config.yaml
num_hidden_layers: 14
hidden_size: 160
num_attention_heads: 2
num_key_value_heads: 1
head_dim: 64
intermediate_size: 320
vocab_size: 8192
hidden_act: "swiglu"
norm: "rmsnorm"
norm_place: "pre"
norm_eps: 1e-06
positions: "rope"
rope_theta: 10000.0
rope_fraction: 1.0
qk_norm: false
attn_scale: 0.125
bias: "none"
tie_word_embeddings: false
parallel_block: false
extras: ["capped logits"]
init: "normal"
init_std_qkv: 0.0466
init_std_o: 0.0521
init_std_up: 0.0466
init_std_down: 0.0
optimizer: "muon_variant"
learning_rate: 0.00547
lr_mult_down: 0.7
beta1: 0.9
lr_head: 0.00966
max_grad_norm: 1.0
warmup_steps: 200
schedule: "wsd"
decay_fraction: 1.0
decay_shape: "linear"
final_lr_fraction: 0.0
batch_tokens: 32768
max_seq_len: 1024
doc_mask: true
train_tokens: 277400000
max_steps: 8466
dataset: "wikipedia_en"
Each number is 128 + 24 x the weight over its row's rms, rounded and kept within 0 to 255. Layers, rows and columns count from 0. Numbers have three digits each. The size before them is the row's rms in percent of the matrix's.

# layer 11 attention query, 128x160, rms 0.0739, rows 81-127, columns 80-159
101:141132142123124103131127116137141081105138066146098136094144083156124114145107156167137141154105108102108113117124120134109122155129128109069116156071138127127129154168134133133121141137135107137116135137108136135185126141141129124152084085
087:140129170131097117142153109181099152164163128148149142138166167139130127141171140118157134089111106149117132162103121115120152115122129109158148112122112115121128129066139141156120137183157108171129140129143150138143093093126118137154138139
072:133110108120120094176126161120111118149183147172182068163131137141143154118152138130125139133150130144148144087156137144140095123146106149162163112132114159110127099116105127077169128139108108123129107104142111088139172132120119144132134121
065:123145076122117157106104141133159113075065109133132124171135119118158128139102121125102092098145137155124155121153174132145099128121107171163116130160127139169152125125113132141154142121121140104103134106110138109121143151108138094137127149
053:126127087144149128094157123142108101130112103147099131117130172128143112114129125175086151113109144122103134130132127125153130148157144148138126133129151120105139109227113150056098100097102123113162159136122147112144162089104129126117121099
047:097123119147088134170148135154146108125094089140076117114104121097112101114166114133129120117094116156121139112133150136137116153145156128115095128129129140133132126123098130097130137094122121066120157123125169142171164137145128108133076106
036:103124166117102132180133109148135102143097061154132110154106164140111144156133126164116143125112117157146127145112155125111118130144131127120102128133130122105127120112098105092113131112116132083129134092109137129157205131087122111124134125
063:161098154121124110126079115124168162153140125054093123154164110123172112143139120102153100114157114119138134122101128135099122121102145126142161122151158113130145141085135125158122137160173121140146153134096126151080076122124157104115138134
033:126094137180125139125092157138107101083133124107149089116112088115142092139164124137137117136139161152143127093093118111149118114127138144143149108118124137124122156127141116078143120141131139133151155128137141111178143152174129098116089111
034:100128114132123120121140134138103113123140126139141141075074127133139141104104153128076153084118142100083154110122127154128095159135128133106122130115167148096125156112127136112126112118129115111149125143144108105122201132100080131142116113
043:140156124120126130130154132084134072150122122150111125141099125137109129149110131125129133140103129122084106122137147138136094147149135123141122148162113126187103122146099112110140120088100189103119103123100149110150189115115117144112115137
032:137152145140114160148136124134169104129183129124119164111123159077140144153122128140125157137086083128142144082111152121077136132159121124127148124085135127074108152133168129153133173102142126136162112107127137093153153134128136127113087162
038:130094155153169161128116085132161149094138160077111113111149178104146112112136135112147113129150154093102148123160129128115133094128119105158148117129124105087090110146119141137066134146115141152097120130146110131080089122103132155113144140
039:097163098095103111113165184103117107089096151167153096119117127122078120104132125136112106123106140126112116165163130135140131133112102157134119128103119172154155123098123142154177118106086138076133101129124160114139149138127127161155112111
038:132113130124166162130143128115133139108113150084139127115113111088142138116127114105125079148128137149154170095173095108153100114132141115164138131128126130147142115113134149103150122145139116151116120088147097105093135144145111115106173122
088:110084145157179136122157129175104154102153119156102120073117136145122125140134091115140113118141114171141172116110114108099145077167152100155131140121188150103111145139118182129108099101167087116092116095125134094094115154146110132141156156
098:089128171169094107126123117106159158088148140193135152107117150137122105150119158133117131148112117137164156133139130135098103156142124176161124117117167122173120124063124133152097127103119110100110134130074135137151094091131125138134146125
087:100134119085121116117140092135107145089144149137160095122129161138107159139100158084113192147139099141150116113151146119151096152147104127124093132127127139149081124108137131143121126108113100120158135130127136119140125107121134108148123085
087:119149150143129152145117121141133101201111120110086087180158141163121130143131110128139134151139130104110081108115109155111135112108132126134131148130116101186164129127145125141096102163108122130138157086118115146168184106161147121117142114
104:166093123141140125081160142120066138123111097103095114126102112127157164068171140109150105087165132132133147109104140105156143079120150119154147147158137131117156161153157154111142156124137143131111150146182126126093147152140117131132117146
096:109116109120115112122197148121131141157094105138138151120110188150116162108084131120121160159101117133163127140133178126157136142116110146122111102092154131150136101093093145166134113125110045128107116078157148112146094116120111130102115129
088:117110130149133112140128115076116131151120121083106118141129129168149106126141072101136128088148116139150106122113125149137120108117135127163141127130151121150122122180129124114130178160109067109141145090104155135130088129123131115153179111
106:163127148142160122112137110086100105140154151133124132144147128103174149124134117179150088107144125147100169088126176112135111110113140159129142113162119108092126112108117125101139147119142163152093114143158117144115122101110107124106119143
105:128108128124105175096125120193114111102112139104108123128098149108145123114091130116110099132135138134130142121149144144127162143127106155130150096137152141076137105140131167162082098132140114129133152100110099091092145123094136136107128137
116:102132108137124101157139142127147099075116141092136130130158101174173144160112120127119142118124112115133147133153163153123126150145124138119135118128126154107132117119121099109149148095164076111133123154069147107165102186136131124100163108
118:087128126132119095120081125086138119085146148108117147093163097150090139142154088101130158137131152078142129141145124150149092133151136119127143145135127103177106166148114091147083114109131098110146100155121140138124099118134081169106148133
112:139135177115107103172159100134148138143119143125129106125153072126112098135131135144125138189113123102141103107170123116158133136127137091151136165141131136172117115120102079101173098123085121122149137119103112131184137164144143142170139141
107:116111126143094124130146112163142115152155134138136146126212145139091165099117126126123170095141132125174156117124136146105116117168128162090110110140117103115100093133091146127130107121120113139131114133143109159106125053132094157092110126
099:135146119111150152142178100142097125099131128144139114134094120104179107128109110137119095106128102152084124119130152128123133135077141120124139137119116150132112159124186152184085159138142163128115138136170146151091079152106148111135104133
123:129123135132155110125138086116116155123146105142139142136106128110112130116160181137109134103145138117121127154084108133121157107085101142118121132126163108086142160155164152149143111132127091158105157155169087170120092101137152085152132127
114:142122135116116121131148146100068107159137141120134108126112127133080142167145138127126115114101134134136138121113138130124140137131098122119104116166102129161138193121132096146150148116122137127082122085124123130165112120101136083176153142
099:118101105140161127135179134143075118143167159146153128076119186066095153100096101134108147127130134135133138127106131156113142125148109152135094103143149123075114134113145134125117115111122123137100109135192121123124102145109115120123149153
092:152132124129082102110090131152162130118137070151125100180135137153135139148147160143128130141112126122153096152140111140144112148145140129155170134132098101142133131154108142095134097137091159078144141141148132138097185113139149124134132100
094:131130149107093115131090139124186114132114108110112128162159086169143115130139145105152105127129137114128090112135142123143116142131157094153145153151104110173120131149074109112146122160134165102155152132064158123117132111121124159125134124
060:107146068113162135145197126134091148102090109118138140109097118126135086091146128135114138122117131142087162119150153152154139121082149137130094138121133178104127071126174145105118127134114079102121134138161135148177138138144096124113117099
052:116163128085099105146131119147084095133139108222138089120125109154126129126120126152135095126127109134093141125156125137129121163142134130118119151061113168103123141136133158114131111142146115124139133124102148128159128101141150159125097089
050:118136150103127111133106107108124179125175137108134135148118097078150163093134139098152114134139128125157126147122135122092124088088116125164165117134071085137128162084140140173157148160141163142100101101156113119100089124140152122130137143
038:136154115134163138125156112145099162104179138141181121128097163144133138099168144147140127107112152128116151088168126130124116111120159107131100134116146089085133118123153157132120129149129180141136115115166146165124154067170108164175113081
043:143129096151111129137118153125146120201153132177174131114098188122108142109102094143129193100098090112142132157122128125135131141121118139111113114101132109098130101094094143133155127110122094137136115126161172093165180122136096157115130124
035:119112114158162132137110131121129147149136148138120153077091149090131095138098147136136157135118127120094139103106149126125118125126136120127082118109107140123128131110135129086080171107115101190136112125134111085148145112165112075101140161
039:083142075116068114159158145134104114146115125162175100130081175113098144118154132139106146150113121144151151128136123162168130102125131151153106130120115135157168129118160169130159117120100142113141110098178145126166134117174112135166143107
033:147123124148093105119133132131132129141094055153143145152153122137104146163161152146128117149122151127129119169122170145128112115108127121144108108170126093170103149152133149142175131158113130084115149140144131162144166120129111155153126111
041:148101134139141136143090093136168149175139122113113137147142126103130130143128116116153098147142138114150126117122122105124098088115131094139116114127117060185137145137142108172117144177159119149126148095121129133061088128160145110138136191
034:100123137119136100129179114142133078121124099135125127170121080111112137186116121158089100140120137132137135117143106149089093120123118133139124166110149118112168146121072090135133133122112145106131110113111146134130119148122171096147132097
031:108135133139140127113067122120152116182088104098136130158178089150186117140136125113116114136147139145170131120142131124101127131122150137155114152141145115119155113120117138102163153167164107157121128125085111126167116126149161118075129154
039:138101128147164144114064111117161141122124120105128110168165128140165149139103116116120092132130148155129125121145136135093101174127145138166103158124114100163152128148114125149133126116132126165132135101091111126086177090110139103096151124
035:130103121127150155124094125137143126124133112080116111126178094147120134127134138111124128174120139124144095111092102110094134090134131099141130121119138098192148123165130107137143121162133089172154115097091102144115102123167165122113122120